config.yaml
n_head: 2
attn_scale: 0.177
batch_tokens: 32768
Each number is 500 + 25 x the weight over its row's rms, rounded and kept within 0 to 999. Layers, rows and columns count from 0. Numbers have three digits each. The size before them is the row's rms in percent of the matrix's.

# layer 5 attention value, 64x64, rms 0.112, rows 35-63, columns 0-63
080:521472478522499516465487512541512477487479508486490464476443469461502442488458508509472557510443491499500472496505500526488514495505503510452506482493498489472487507478553503525501515523536512
089:480502514507504491528500511500498480506497503493431523535453457509542473508520473490478519490475516515502485479472477489499531562526486547534539479521470528493523437503509534503497496515502499
095:520521470555482493504469490498522497521466501501482472469475536483503500511505523434520512526496524502471524526475492542510477460501502468472475516513488449507543540523507508538505481462514478
080:485502506488492523503561472477482476547506502495473516531508483495484520479492493494459465505509498525495512480539566463509499504499550511527546552507500476489452514529470520510507501459516509
100:484489506500530508443515525456474457496502474460507477496542481507507480492514515484482514476496502479474501511540576505490520526499565504544505506550498515494512521491479534488481512506480523
079:508486528514485510528537520506514497494429519538494501501502533474500491490488535500558519513500538462500510504472517482514459466477506484497507525492565471529512525516483461484540521488535508
116:482479485542453515504496499531544495481492517525527505482536527465456533498478493480509457533493534458499507517508485506502478457503467474517484520492511453550508539508491448494505484473491514
076:494484487443475511474487493530491506509495482450480533510528496512482492484471544541538449537495516474513503514495528514504501536480517516546507485532487524475453460529490530453498512514505505
090:525519508493523529524494488511504528501548532553505480457494523522500531474522477467528470462548536463504518501463505488506490494465493486471481497465478500511518530560507466514486515500536486
086:535528517492530504477474513504505466467421482486512503513523480523492491509462531436501506487492454522518513523480510541534522534478511530501464510477507491471510497493495529476488486495550509
086:504496495478504526543474469458479504455534480521503482462482574511504529490531515470530548522539467521523469488475510531494531517493492493500530501479498537487494495500509512523490547502494472
117:485504542545483507495477516520530492470487520520496473480537544489505488522502504476539511521510543486460522502484490476512506440457476469488478493494478477532511567495498453473511480490507484
077:488508435523474517513517516490481523501515493476465494502514492466466490517500534480480485504506498481482495476522471537539507479542460454545468560520510481478543510507505471491472463476509503
084:522501496524473503484481493522534502522498483529529480559510520487477514495518492514541513541533489526504473503504460483516550479465485466461556508493485565494485527534508510487476500486506536
079:480487534492440495516523526507471499525479486488506525511510459478567514523504460473490509467492482539507502511500499486495516533516558449557481474488484490468475512487503487500539496521497483
083:515484549471507506466546478482499509466504471519546481480481502504484509523506468479470512484469553533492469478468503520514506504556519512499485460471494539480487477470491539475517507518527532
109:513516482473496506485482518469501508525490503463493491472477448508523516510559481469485521519494471503514492512500527516495514546521488520520520520545493545449446450490491541488482507543485514
087:490500488536525507524509495519500485472469510504485470533522461457497500524513468495556489526517521520471517535510482498474481497438505471518491527521499479526546463516482469484543467471519534
109:489510526523497481516495500509547539521491494529528515467553533489502502476487484442546540527521472471465517513458475506525513461495466481486509509518502490533481523527494457528527514481508489
099:497464512492498488504481505464487519515486527506516463457494494511528446521501472517493515473469469518504508504536542489527498563541542514478472457507521515462492507502524499533468520538538507
120:499502489475513498459494518445496492504490510500503501502430472511513471517509509514492541475515451487514513506550516516487505531510531533511508476519508548472506473501520570507462546514514501
094:496500525465497501452500507516473477492513489482478508552460470508542500468500488509515510506522476527529494502504519499509521534536504542500486447511507524457498426497502540515488510556485504
104:538504512523467528519500498548520515485497493545487503487449497493483483488512475479533493525509517523496510504461451469531480474489471503492503471449507461543557525488498472525516478468504527
104:511517543489505474522479527523532528497529494499504504474502519479516467485525482503512511495511507525486503486452480513484490490465499457464470512431471452528525542487477449520534491484538489
085:508477512505522484516473510464480496533512518518465531493483473510516527530542475557464481491511474459486509487499510471531535512491564508501535465512487553492491461502477530524495524521480504
079:513531500486499535495501491453516527479479491475468521497540543469480527502461489469519504538528484506495489505467497503489512519481549463549496523462474490537535525507479535472480472504467528
104:464485514521470512516474494535566511501481468547525531552508517464447507491485499516518462529515522511483514489474478507522482481497458519495519505469499480515541524523477473518529462497500506
089:489520491494506481543477457514501528509504484463466536460501540504461542511485474489525528508510520556485476495462497461491556528501489534530518508476517497494482492481447499504481485479492467
084:515511468449467529485493526486486492500485501511546526510503487490520490510519514537471516481496444505530490502545512542521519526539518520531561480493516516534510486522538536517464537495501489
# layer 5 attention output (transposed), 64x64, rms 0.0797, rows 35-63, columns 0-63
067:458514467465520486536542531526487470545532462474502524548484519513490524482543482514503505459522471505464475507453510487481500539501480495503474508463531531486504463505489538506499500494505503
060:504502500486516486510511544467525491506477515471567464474488510498487442468553525492478498505518503475515468525506492495508506536496512515486518472499489540446487484512496522450549540491507508
084:474501504451480503505502502532516539490488488492518516495506520476505534503472508533518468514525487523501466439517514441519493494528474505516491471489539533518501530523456456494477540476459528
056:473529500495491516526431456531512521486517467540510530520526545528482456527492469481487493493497538504505497508542471524518484500520486520493466470486455524499472452497510490539502502504507483
081:498526509530576471516497511492507507491470552508488530485469499500533452481517488471461517473478454472527479525532505507526517491467540506472515512477519532478490481500547493498475486515489496
066:528505528481494513502499486532525485487526501543509488496508546499454511507539502485506482490453533520553474460497502475529518483458448481514465469523514446545480513497512498524501515504492473
105:509498512478523501516535472500481485516508460512479501469504536487477535524484529547504434493509492509468500455488496488506525458502513471485471546509494496522514581508513454492513478503510509
070:530528481511467496477486525495462506513464508477533482459478466534524499544468451491477505522491469515480494512503483502518480500498500508528529519466496474540503449527565515484539521488510483
069:487445487483477502517504495486524459493547476532492469466509518500533562544487512527474525520452497517502486529501503515532494486514514450503530493513508510467503524476527475474482511462504460
070:513512447505506514487546512554491549482537461493495511468488461488512505518514497506496502471524507491500487501463527473497445460498516519520527482449519547531489494449505509497470514519514498
076:533483520531483484533522507529524468494501516457488515521492474506439510509482542416510520475472481498523548534505457512512531489526462527492512492496477490484504505498481501492493489538491494
125:507426493509512513511517487487500486493503454505506521499498534459470528486504502568480430488500513525495493468479521517500528486489500467515501534533522518524455514508503477511472530541491485
079:487471511501498491530534459512479513504479516491501445555467527482495550494479526513512498498481521485508490485555552498443498483491506531476510510472480547498456513524519484468527514510511502
075:527507502511493507522508507522502471463499519505506503479529512482518450498445555523512485474490500507476512480491508522505434491487509505529458510506527466495546510503471523522506574478478464
071:509496534469546544504470517451542511474545504454541532495479529509482488509465513511527517519500500474486507494480530478447506516487450516494507503472460499511501507513474507526489497481533462
074:486480485531493494521476545472521496516500506499492501495516536472489499522476523491521519513491458504493522570497483534479517535475512477431503478500504474474535497447520525478476482503551473
071:530486480512540465499505472483484504493477527480497483487519478480537468520507489478530512457514460475499544528521480510466545519521498572506507477464526505496526463509496491458508505456500481
080:500477498503507500475508465482477515482506481506534534486511560474513505509520523460466492494481471470536485446487567480508499515536501535496452499532502509488486542469506507501534491531472472
107:506479514507511521477514497469490448531515499489492508457487529501498558500518526556497448477474534489477488493512496475520525483508488519512469475552493501518515543508492461508479535524450483
073:462497522509533485452453491520486493491521490478462519495498559501522487504474519506473519507471471521472497524488520497477526561478518483534521493490549539487518473530526504484488511453478515
110:468544517503482471547486485479487540504484516489481513515491492536515459489509475487479566517485500466514528540465505474488508547508510481523526457494533504506507430527496513482502495481496483
092:516503481487538445494485538497482536505528514499505482490475470493521471518481486486500571521495454475491522527516489481500479533498533488534507487487526493482503424458474514502516509505527526
087:491523498477499489517503493532512449481528491505527534518537544493519542546479451483484484488464506510492479463478506512475495468491500483515452503535564510518504525471463481500467512526520500
086:502487466492541526493490504482481490528499524502527509512523533468487520514462550477522511494519523505496491508473517506530531441478440475500504461534530507496486551480494465502500466512483449
070:491557486533495470455486477446550466500488528533502483459513511533501487461482497483516540498500532515537534519499477492515476525501508487484494530513514479485445502545496503510485492493529474
066:547522440526496497502468507496504574495524512502499515478523497493453541503506509480483489506489515454528487477489526519501487505472517540462505497512479553477501468479515493497488540470522465
107:469527499516514548509537497484452467494509476535480497484526552465507512514491518525491473522472499514505499498521494509497508452469489483490515529519508490526465558517430481485480514532487476
082:533540493508480492482476558491481497519507522473503518452492478549480485517512490476526505487502480488512553482483492532526474494486477461521525456517499518508492498486533467444487537522465527
064:513541485518490487529490479532487492519520513451471516550452489525514461488470458500520505514515548464516536503504466464481469492478494515516487527471531503507509500454499475502544473499529511
# layer 5 MLP up, 256x64, rms 0.196, rows 0-77, columns 0-63
099:464551521512482484506539558493498500519490538496481445488507504541510466482472520496522561499496466503487456523466497520495509513503507472474518499507519519513510517479521513543478474486540466
097:480491543521521448446503487512489525452493501518494554507464489552527534525515479525524462513472469480506494505509540512470460486500478472507501486499474496509502473533498521519476455516498506
102:524520503511439489481485492478495538510474500494517493527454502464522515497505485521496507479491497468532498532471482564500529498476517467458513544514468482518492526496474489528451499460544501
101:513492530511497492475513477487513517476545524501484532510513507495527466517503477498491494490480520534569529518558498502486473525528501454503455506492438480535491507460488487523484450487492483
104:515496484526539504497441495495526516468502502524499477456481494470517506485481531512480508495536489553470535500549458483490485487490518478490505527505532492491509447494490526538517484522457447
104:525524541514480477452469496510508548537522506523515514529509491502494484511485530541450496530521461492500504490519489448487498533507506514493525478483511467497479474464519502517529454449508537
113:517488546512521533514510524485523473451493522499538519510515512508506500502480499485475478505504433474495536479460504508525489535478523503463538496485497486548434489480450480492486471507490488
088:447539466498442519539510478502485458477500510489463492500517550512503502495507479456467505473487552506533526502543477497509486465507503455484479506504480482488497532554502513491521494485512503
092:492514486498500481519486500503500543514505520491501485481596528503527487460481547513499543491494509530501508524476481511484485492472494525529500463504472485555441517487468496510520531478492513
111:473528520507437532523497516511511490466463503469506485494523504475512475494463470472491458535494484519489540532521544503486475512516494506519498453504561461514486455511526502499532522484509501
096:513467482488517515481497475472549488504489518478508485504509496491520435454510508554513533496536481442510505524484511500491512509478484521519521456518491501500496509547528539517502552469536484
113:494540516456484462498448483532484533508530497467511547516502501519500462505457513475480530457528489497521519508494520500489497525507441542517520490460501508483521464531474490497526494462498486
109:498456506528499503496498531497540547511531499519459529518492514517474507491524535434472501500485527515527520480505517512511532504485512518478528524480516525527477504537458449485486440493498478
082:434492527514485516510517481506494503522439534531519485473501495493520481486481517525547501496474475486520536506530481521497496483438498545526523543457495500523524500493496482460524505483478474
094:518504517515515483515514508492480519502532528501492519520501501474432486486517511489476502500504530548523518511443518445527511502477534473498493480515472495474471483466468539477508437520459511
100:493484530508521516460535499481534516487542509502519512438497480483508501468531458470541530521463515464530535504509502480458534491499488503499526499502467492453475527530527502504522516470505534
094:518493478495496477503508531485486543528526515511483518530507489536491482489486490460499563444475535527520495500485489545479506472518499468519482523457471493531468507455474492457537490494475514
103:512474565501482459505470501475482517495537535505524497527476531530532459532524468458508532502488515476489512510482489523471508497489546495511477460497466488475513483498473501456528501513530539
116:523477540527529523478529515493515486515451502537511505479505547452485439544487481499505553506496499495497493548459506458521497529503471507477493444517514484502499507505519526513488480509484517
088:472504504504503469502492506510515449462495511497517531513507505497572531550479467527454488534519478457471527505515513527525496524508490494500485520487525464475516532497495539526512463531521466
103:505499498488502484535491518524513524475539517529539480534514465525502509497469532507462487493527522498515533522530503469416527501469486476494484503487476482479512479490447499467490476447504515
101:478490472469502517494511509475523508464508495512498487532485476548480550456527465503493505495497530509539468518509526540456497536459529500492517553500465538484463503470459480506489511513491482
095:476526488496517512478486507447502529493530505519499506533513502458483497532457511505518522519420516479482472530523515489479514474487489517541481558467491531535522518530484478484507486485533506
107:543520484499511466547493484526463497532467511458501491535510492503487506532518479482508503530449502450466555519468511493500549512469471503520549518502482466477517476475507510500525485495506504
094:504531509525505490531517432499490488489494466529471521520490523487457491508534504521522480509506526501528507483471487524511502439473489462532436507508489471523534534477486446506509506488513495
091:501498546497480505484483543502532531511536515471446472495495469537518492479489501468497569492511479495480526540525524506443479498478513521532494497480509494473527451482515512481498507486542492
101:506539469472475454512442496541488481483505500468516537559496508478481461481521503492485533501487488496495481502490514481477497562474511455534550481502496523466509492496509502477539487514520498
105:562546512551535447511488494473512475491496509514487509502521518476549507470506530533498522489488495488546521436495500516525475510488508491504497522482458495512486463512472525474481487506531475
094:467487530521556463474469516499504501483511557499465511496534532482493467485507543489504496477523456478499548517493488509517517489504492493468486498512483533556510466495457462475519492512511467
095:499518513525527470490460483480498523501511518502527523482506482511476499498428497464473479469503458493493529503486507480489485500521495464483506481483488486493498487524548474558528557473444528
103:509486496505502506525506562475553542462522486530514529490515443461518480499525501479507514464522495513506501499456508492515492450525500474528469451491528498495499466496481523528454515487498497
093:515480504494465503478470478473497483482452527476484541470487499464478502531524495497526545496511476497496507490518486526489493477535510543589516493478502502538552495524483459510502509491490478
120:487501458513515516489513480493490494513466493487517514527496577448557462483507499486452490472472544500463496480514510493535529477504507473523505519499551473520495497520474538496502491500512532
092:509493504523466494519473505512447563470506490504494511512482497486550514444542470484519495503469585549525512521505520494477521482517489505471523485458500486498508485486505492509506488507475515
102:528529505476507502464503526491461553497502487525523491497489469532442464484469507455509527523508506467519474532529516468477512504479496464507513479483499493505499492507501469481517537447555472
103:528528481522502518535550526459511462502452480499504511532491490496539438462547488494516503467535513524477520522466489476515491514492473511495494486512487452496501468518550522489504520499523502
099:467482498544564523482496490528506513503514511519486506513463507506497506453496501515516527508496483455464515523466448525510540525475487533461474501488541492497496510549486552529475494487508513
082:521503492494472464557484487521495527478465502532544446512504507516523501500502464474481467505472526482483496537523499485478505548486501478468465480476475497489503476564525502504505477458477522
092:466517483480500523475494470516508451513506459525514517512513549471540528462471528520497411501482541513507521477495509528511491487501474472494492544508519498491518535532486482529507506491500485
097:485502505500490431482498495536498502515513506511511485540500542508511532480424491532493467514488513533496472577531487491529512483486500471463516500465512489511470513501491511510470485494461490
104:521517516512511458525478560518511512488498512513464531535540494498514496479460458500504518485524472502535500504507464528479474520491551527522498454473484450489497461500501448483529502498482503
092:475505525504515534533481514473484513483509530510463518488483478501539452553488503455494508500465470481501515530477513460485446474527493466524514535491497482523500514507480531494522483514560530
108:515476461511481499470481524512549503493480525470489495497548478565510495464504450475503502547547452507506495514509498515502497500477456525511515491503462461490490473483542503503528487479495472
110:472491505496481468476484456489516544533486497501491493472487531510509455502507517550520508480500510517529532516521475494554451499518491519485502455469494545469495500544479514469471467478539501
104:480497446539490482487494481462549510466483525503494499541537453484578471461514516497514502507482505507483492523501513547480504480484476540486488468513506461475494487511510539491528499492496499
094:513532475507513496453505551485509549498447520544512487491524502517512479483524483487510504447517482508514465495510489501491448489522476494541554472489476506505506501510554463470511477510498479
107:460465463513481529486483514512524500471504574517452504541536503488526483500531488488504482540516471496505487473477513500511488484470539515503520505525509468541470545501527498506484469537475495
098:517549438514526533508521511509503498534475515488479498488541506488518486466504507541486514491521499509489512459478483526490491462494521504511516515478524506465490521554506468561496460526500447
104:445493504508459432488493491483485517490514489509493498538509497463520510530472484528483499502453534492521520529508490481507471462511558518519481516519487496514475492531459527538537475509536503
113:445503519485497511498485458490480442475494512532518547519497528460546474512498502491508502449495535520535504517531520522525523505498449503507500496506494529492451498499523537499505489483487447
100:514510526444490521471502486515499511482494528474483528470468454495504532464490508470526488504493541490511482511510524484556479507529523478540485502527482453508519514532469451521477491483551508
098:510533522487484463499501476464484509512483505519543491475506524542526489476513523471523451497493551501530468526492517531498505482523498495512490503449495487517558494502534462464566503497497519
102:503525507496473491542484522515440509483487496503484516511515500565519495519514477481529542493505476475476513491435475510534512512507455538519562478502509521479476514503509533499531470505522483
098:468491525491484473497500482469470492494502536491539506487495491526500485474509496506489512494510487423461526527475468527459519479505456453504473511497482561479496494522500497501526559529515488
089:502462524486481516491444485489548509500469452525514503455491536516531452491457531481525480501517476484484534490500517472482536532529490510516502480521488522521502457484507479487521484492470545
105:470543482469511500505452513501476518496524476511507503447522456550478508530537490462515528494505520497495500546489496477528518505496502500475518539456525494511507528488518513544486457514536464
087:512515499481502504550442494483519517532474499501481471517465489526512503513496547482490502518478524492495493511448509440531508533541515484526482435522508497480514508507500447510523469494508531
105:455481469479457497513497495469530520520470488504499499491498507506450506495486490511495522527472454481508538527526458492494442493513513480525517557479490496535487440514503527475530541509501509
094:489520533518514506514458510480491518475510498498458480527479430553510487510472480473510530536481495506525476531514502489451481511476504550481505476512488507460515444475492506543501502511496525
100:537510491481461504455442488536507478505467485498544520532497449520528540473488535481541507519485501501464514474527523525523487496461534505499498529510537503509492515481482490505461471527511488
097:510520500464501499501507464516543531480518508462519507482482472538475475451492486438550531492510491485508497519436483521493499530542519520518463487493492478474452485494494479482491509494528481
100:498434482505523512490506479476464508456495503513506536448502495513509487485524487472555539469512502508509527518496482492516539467530531492507462506451486527502491524532505441491472520501517499
095:509478509530476489506498490484527501506482558519537533469501490471508495522532507471450488483500517491520514449489528500496551466504509478499487516478439485511483452538499496552463522518498495
103:509517532518520449539472514494477498509514541463501454485462485503513527498525497463501589515469470528489528531494493525486503496522483502491502489483520496497494483537474544501515467484505472
099:508532482463493492458491507526510519475497488472506513519494453508481519469496550516522512487460524503467496538510527522470495528493552499513543496488496501506516506519498503503466540418526530
111:488545506493515541483487481441506557512534517514480509505496501536517521473524517499506515486482529481466465497500516469523492505520449440514468537472502462485513516480507536480515477514521479
102:494452509520479471459504480543523490478470525552518510455474507490498515501514513557495487494492513463554493493535452521508453505481479522455550502473513480484499490489504498497498483517505487
118:498487544485500485534460495486529512518487560503511509519518467482544476535516497524493512494519441464504533533476472520523532534491497497496481451500489464502526453488474530483500471519498487
096:483520472491488449534519492502503475511444478542498480507489488474514477476519471512475504509531449553510544519512489469516511513506536494448508515486520502506478545473467454514522510518490497
100:490494530515533519466491524479566533481510515567527465495489496458510492477521500511512519520537481537527508516556474494488506504470469480473493473496497513465515519502509464496518515455486482
098:515527491482550555488507478477520482491521533540512507495521499459496526485522475483494480541492523469555488497517500496476498502509515438501469505487487427477489504472522506481455515519496499
101:494561456465484492492516509504507474512489518522532513507475532469512429502514530483514527494483512472481453512523497485508534484506490499527489468448520500551476507509518518472531533502513469
093:496508507487537514484510500487509485519469501470441486497521534514492481485479505485514466489547475473527559513502507525478501510464468446572517510514535533511492504550476502494498492478492504
107:482489497477511466462527498509546512516488515501487490484510467526498488524541442535537481436506501486530535487502461508524476506521543516538526473504503502509517490539513445466495497491502488
087:456457481477471478475488510507538467512503520515519534480484506514530497513502539453505547526536504493431513536515511473535467522515491498513500490500470507526523471514528530511526463507522495
101:499505508493525483496503549508479535483518541499511539433514527467525486500483521477444460504505475506518560504514543472506509461489500475515473485490540468498481498502496504492512466537507523
114:514524523515476513527497495497530475480485482501488500461496548504526470455498476504493485475512504525495500479544463461502439509508488511510525547525527461498443497489504546544473488501475521
105:525503538490488512473500463532454487505537501488548527503470508516482456537480495495512490544530544489475513562473497481475504506486482449508520516494496530493513534512475521491518468455511496
# layer 5 MLP down (transposed), 256x64, rms 0.129, rows 0-77, columns 0-63
110:495495525480485521513478471502532524513495474518498536546497488529460539502552452521474476544506561479523534503491478507457537533481499511499513513484502491483466515503474516500518487521491454
099:530524472490539515524491525501526511533496482498483482525530558485537484504489488485439530502529484513478505498468524494539468562528486484494525490491520506512484523471496506481510550548494475
122:475490512501458480461479510495558514495503524482489476528505481531460519511460516511486515495522514484521524478496531475485490504484485463521478551502530511493513526476462486515473452565495458
087:495527529487525503477493477532478490545481477517512455522507509545549523479522528465500480490502532458471453518514505509505474468493536523505516506498518486502454532475481499525488471514546461
086:498542518519488516485510510526496513444460491532535454499484536547496502500533488517489483527460494461507477476482476497503486467508507534487495536489489493504522528482506442458493501456539517
093:510549479518490515467514519493501482475504491499518516453501485496483497478474515513564504489465506510506492507469488507483498482494451501495516542483519557463555519493457506526515489539477444
106:496506463457550526488484468485509503456527471496492533480534492488554506497513498493508554488531504557496498510496507494499455511493542469451512516490494468508474534479503517470458495513484503
076:543499540508509473520506498509453503474497505509517514493512507480476510509522477477523491513500474483438463479510508495503504512602482472510473500498469519481484487441468527503511484499516524
084:536499474483522516513479494512519508529532479485491461474522507528483516488460468449512497484522478502483442469479484431462499508504549518499480522539509474488501488505475506535463519527507500
117:474559498473466538469513518479509453450526512469505487513533535497510494538516515537486494516463450485483519493477467498521505525499516513509480488485526496482535522488455472527493476462508493
088:475530503459487513489508492526437512471444517501504533479476515482473537527537506461486526484493521526535512457519515479501512474535487527513461526496485500495512517459498519498473470545511518
104:486466477506495465511482490457513477497495497495492471485516515495462505493476483496485529554499482532474505471458513544519487525440498459535520514508476507466492536495517565535497465511499486
114:557534478477492512540545484507487474492473481487514494515478531493515473517495520516468449482508513474462457551509516487485507519481495504512478463517512522527499495499511550473496538470522548
074:507486514535499494533488522538486567518543482467498490476499490449491485518541486501513444471518490510481475510508510492497509483514490515491479527495422517475514503490515537541495526511482464
094:492471472466501491504488500516504504508494527505439467498488473526512530507508528507532465486470533506467529507492492527498486503462487537486510478494471442526559476487479466459494535510517456
115:513546497492528501516494519472440531518493478455474521488513537539470538514506492498475469529517518510482485547496508512484519486507477514518511498494472513469537477485526523483427491481478467
091:476497528481507547506484474488509477517464466511539479491496523463541485512523514528497471507516500475467462513500483443503551484473511537509465510527512534481488443511534485533496522495519516
102:503460529515506457448528508488497498455512467486479471536450481486464500491514502503511527477516480502450447496505515526495514500531515502510513492497504478493468512507443506448481509529459521
109:483528507538483510510481457490502559477475475475475536478539460517520492510562478495470499542507541498513476482510499511489513489518530527463541519505467529483482522496535503497525507529492476
086:468513457487464508537505484557477496525471487518502489481483472461488473485547486535525491481488472513484447472497489504524476508490540552525503472511486488501519477507483514464543524529511478
103:512522466509476500502487489478485498523483497481453512496540529471506527511486471521517556517494548520481444514477484538554491524516500493474514495519514502481490518532543509527521470504524442
107:483488534491510499508460480508519499525507504508518493458524529472536427544500510490514515486491488542487534466507493441511480494490480474528475478506526481527494466523499527448540492493484523
105:509519472514483549566538510547519487523474459472480513496479494500538503468517514473502465506535464462480506502492508493495499477514535549470502501514480496475459484466519508494498506497463538
099:499499488468458507488471514500509485528440469492486463514549515526515533528460491531484511518483508480480467541523509559509528543499518514497507502488459536519513541504479488484491525498539499
090:505473502448512546521517500531505541518521494489515499495511466485491482469486496475473538489527515480519493480547535467487506544528522477506537494499477561459474466520521529493487494501460484
092:504514474505554500514519460459472521499473491476519503496495545467468478470507484529507487524511544489498470483461487471544546500513494460484520502494502485537461532540489528491533525496501529
098:505496487516467504505508537460501499487508516529537504524500476543496553510479505491477501508454515532539476467521486509509484491493445508421484509525501471469483503499469543510489524530531506
118:522510503495468489478492493491508476501512532475477487551542489525511531464569534509505488496497499479498477486550485512503459520464499531491522482502455486485442535472508466487503543496484486
109:562444542483511479515499493514471506500490510505520506473527449541514556499474492502510481468491488538501459470521522485468479505471520506533508519512479496460489507455523512486470488467497496
094:496473485494497476513557457527495512554500522492480507541498512449526500496559484492488513532518543538536503525505500496507512493492491472471462476488510458505509500463454494508497453488483495
079:499514447486512489458472511469444493480508508493513513511523511486457489493533525540482523472509467523448477494475518528546528526515510455500535478509473476501504533523533485486504505461512483
098:461520482500546493527511537479522531515569480487505473527507481522490508505494533518513480488492535522480496533459524484518505524471458425473500486505464496488494519480474542487480497512494497
143:522512538476523524522524498451485486505458471469469475477497528506496515472485510526479515508447481481479469517514534481497497454503463474498496527503489488492499439521489539456516476475471521
115:481482474495511531518488463483475524527505465528493480540466508539453496507488542499487505534523430521491493522556522490494467530527509499490488531522483503496448508535514507465495500523507489
109:493490512493471466510485507498512452547498478510472531477513516507474504478483504534482494502498484516515509499505490532544467527520454481507527534511533462515482488486448569487524497525450471
098:503504492500487491484496506488497525448501495521519544447496462470491507512527497481508480477451496554484492474485476497491471501509504475470474531495505541494501558515500586492509467506492498
101:526487488514444500547514508491484541476497469463501482523539497477525548548540474483489523534532505501511478531532523505473443471493486503486507533492473502508531548483504513487500497490488487
080:480477511504544518523508491534473491507491525509499526479520485464520538491501529485515470461502490505480484503516476479484514488553496501460492567490414521503503500463533503490523497513539499
079:514438531512516466490501503505519499493477540487527487536490463527466506519497475470453572486530463468484498505513503477536505517507528528493502498519472499489503477501543517473539514495474532
106:532539501413513506525528507501498497497500532464492495516521508534524481497493557484464499490522468503464479510514511482537535472458464508489449534509501522491514502480486483523494489499531486
082:497519514480489463467503497464517462499553456509477487521485520500477474526528498491508523509467512477492505462479510474518516531527513505559461540537531516491496512461477525536501466528510529
089:503510506534462509503475504513525474475472519483500509478492506491493502501516473471519458475521486486497516509541494502476536477524530472512485526508489507411506481494554505556525462515503454
097:436512508503469483465517451470523492476520471518493552531492497491519501508509491458504474517468486478546518501486488493511481529465501469524463518515530491536534541524498525520488472537494502
118:512538516495446461464491481479509474510459513476477497535469516505511499510504451479506490525458528512475459459480525511546534495470469472505509519518514525501495472491513460460500513461498508
088:511542546471448522533478468478479496482508462529461489492485482508474462514472450489530462511501496461493515530493519492506514510546511492485510466487528515505436529510504493501518470514489516
087:532510477525513490458536508494484514543486466510495505492505515501482500532476516496502498494469515572491521518448499526525541453501468503506471498497500509539487517507490540504490488527576485
114:517512530481481517500487464506537493518493492454495518450493498522498443479474488466486497490522522559520488473537458519493498498503513518513476543465503507522459484496468495514524506547546478
090:488458481517469533516463496519511505477499484529440476507513533522504535492462498519484511518499527486473486557536497525498528537474525505514536518517495535490487499494502464512467509443494542
107:508523507492445511511479481436469491511473540465515478475507515516494498507505552522512449518472476492489532513486526448489531447515483510521503500479496501461522476490500509488528484506462532
105:554510523512486506525524510463524520498499489462483454442490499518447521488500530473468504553480504493480484507496508483523471520522529485476477532510487499536493523483490495524453490523499553
101:495462516506498479466480493521513515482527492491496475520486431461482473476500513498470507504510448497477538442469458489498489502488493469500484488517529517534495530510516507561539509517540510
114:459471505531508530519487494463484486482510473505484464472459476470502519501492516509478533517536500516478506480543524486477464495516518536452510523489480521485458531515486580486488481518496485
084:500493531493524527508474471516567499514493530514532486483463501445523503480468484520478472490496510505542489512542484525477498519541527471449498486487528499502534494478511495508445520514470530
095:526487481533511503516508512491511500489517506504451479479495540490460473557477511508493535473533486503545499484514524481508513470477479484508528527494557458525464513466454499464484460477518497
095:526508488507524492492500516516506518495497533486479488553465469492524546510535498482475551479489480467509487483479492540490505453497518509506484501462461507436498510527472502526471478498508434
127:474481492473507504524505517527452461541474482502514519470488482532478505524523440491499470484510511476489513503485447494513481491488512534495492556487573520512474490505500501550478477512478482
090:515460500499539501484541494510547503517510518497543513499511470481561510435531569488517480503503522521505503474497497536474462484532520465496494511463499510508491487520543525502495501476491496
100:517526520560509465540517510535508502481487480496482501456519549444462453469490490486484465485495527461478486515475504493525508485539495500484517514485474500449528497533521492517469513515503497
092:497469495477477464494519509507456499489506488477525545483556544521499512474503527528469513515514487513479516478494520550522517523488478447498500502490499478556518505510481474431464515508488498
107:479518499513518473511506487523490511508476483532454493481483530493530492526489510501514477502533531505502488510546485465483489542480467526508459544439464490504538509476502497505538556507554506
094:487461507515481491511477521508484496519504506520508493491503485464532493506488587486463496499457440499487516443534490478510478512537503530523505471537493498513530524487510533530457480517507511
084:507545489515479499493487518475514502524494535499532495477525493487473490542461473515483493520483498448452530469480494508503508454496484469512488462517530500508476449449481515478499488522559475
086:483515518486459484536494487541515463494508497479478506504535528451482506478517495520466505487524478523470510500534475478499508479538472437499516532463538528487510482465485521488549461493519519
088:502502515515452496476521478522480514445496485474535517508538506499475469482484514520519466498536551503551491450516470536527508503458503507495491491525534456507502495486514476469502521472502453
100:499472528521498496519498481483520511513521524528514450482526489486488480476450489502432508534527491509533475461522494505512485507509464515519471509488541487518497513516494518514528442566503530
091:523495557485468488510541484505490511548447500526476473519490535475547519520497503542504518553485471492455536506466480512497491440511513540495526482524493500498501491518478506487512481488502497
103:523546488490489486513513529531504487475500498477511498461539454476523489446491504466499479509498476516443495493461514487489508487512535526538512448530460495482518520514462457504539520495505482
094:505503475502525522523500540496502501499497463554504527493486524531539481477490512501461487443491515494482471474485525525478543466504510520491517555447517461508522477524494506477521523509468541
113:497538508532519539537481509489499542464507518446486481516520494500502511523462509498532496478536546457512468471513498511477487469483493466518495480511457487532530460489524531452516508473510486
092:541529490508490486537534513510482529506500448492487507508517482517477540523511464472507471508501494468495466509486507520477540465536478546496497514497404504477506504484493505483526515484510466
097:478475489518501509468503530535479500515531449471480458500465519519446485533442491536499500508498487454495475532497472511500482488528493547514488517467541471504461529489491504515505486512485532
103:462521567484498496480502481482490506501506494481514479503527452502435527483506528512516523473493489524516503531453519516502468493469507463495459520550537517497473476523452528510518520502494497
099:531484517480480496539500488547484501513516454512468495488467519509481504513501520448503428487481520512509469488493514505483481503502523506491558496476509508530482527509509534533534541493453544
111:503498486496506463484526490479492465465501460527468478507501476544520414493486523488474512513485504492512475495466498469504516565518500471468499484502528492537507517532492542517483462518511489
089:544531555467490500541488516512498514495506450560492513518485488472473487517484492504524483494514539508540529494529457534473528491485524505482551510469496481493470485514467499477462525511484503
116:485483520497527480516500511536524523498512492483525520499486470495471548495488484504457486520495457507520472514499429492486481490521526505471515483449539493519490542478500485477489454541493559
140:489511549500519501453488508492499495517486487496506522484517524556525496516480492541469499495488468508470477465495453452515502502513494456567534513440528484521512466513495487510493499537512511
113:484528493534468501518529520484519480524480494488467508518517530512477540497540518490526470482511441509514551500477483533543512483515504546495465490485484482522468487462450498510535511457498505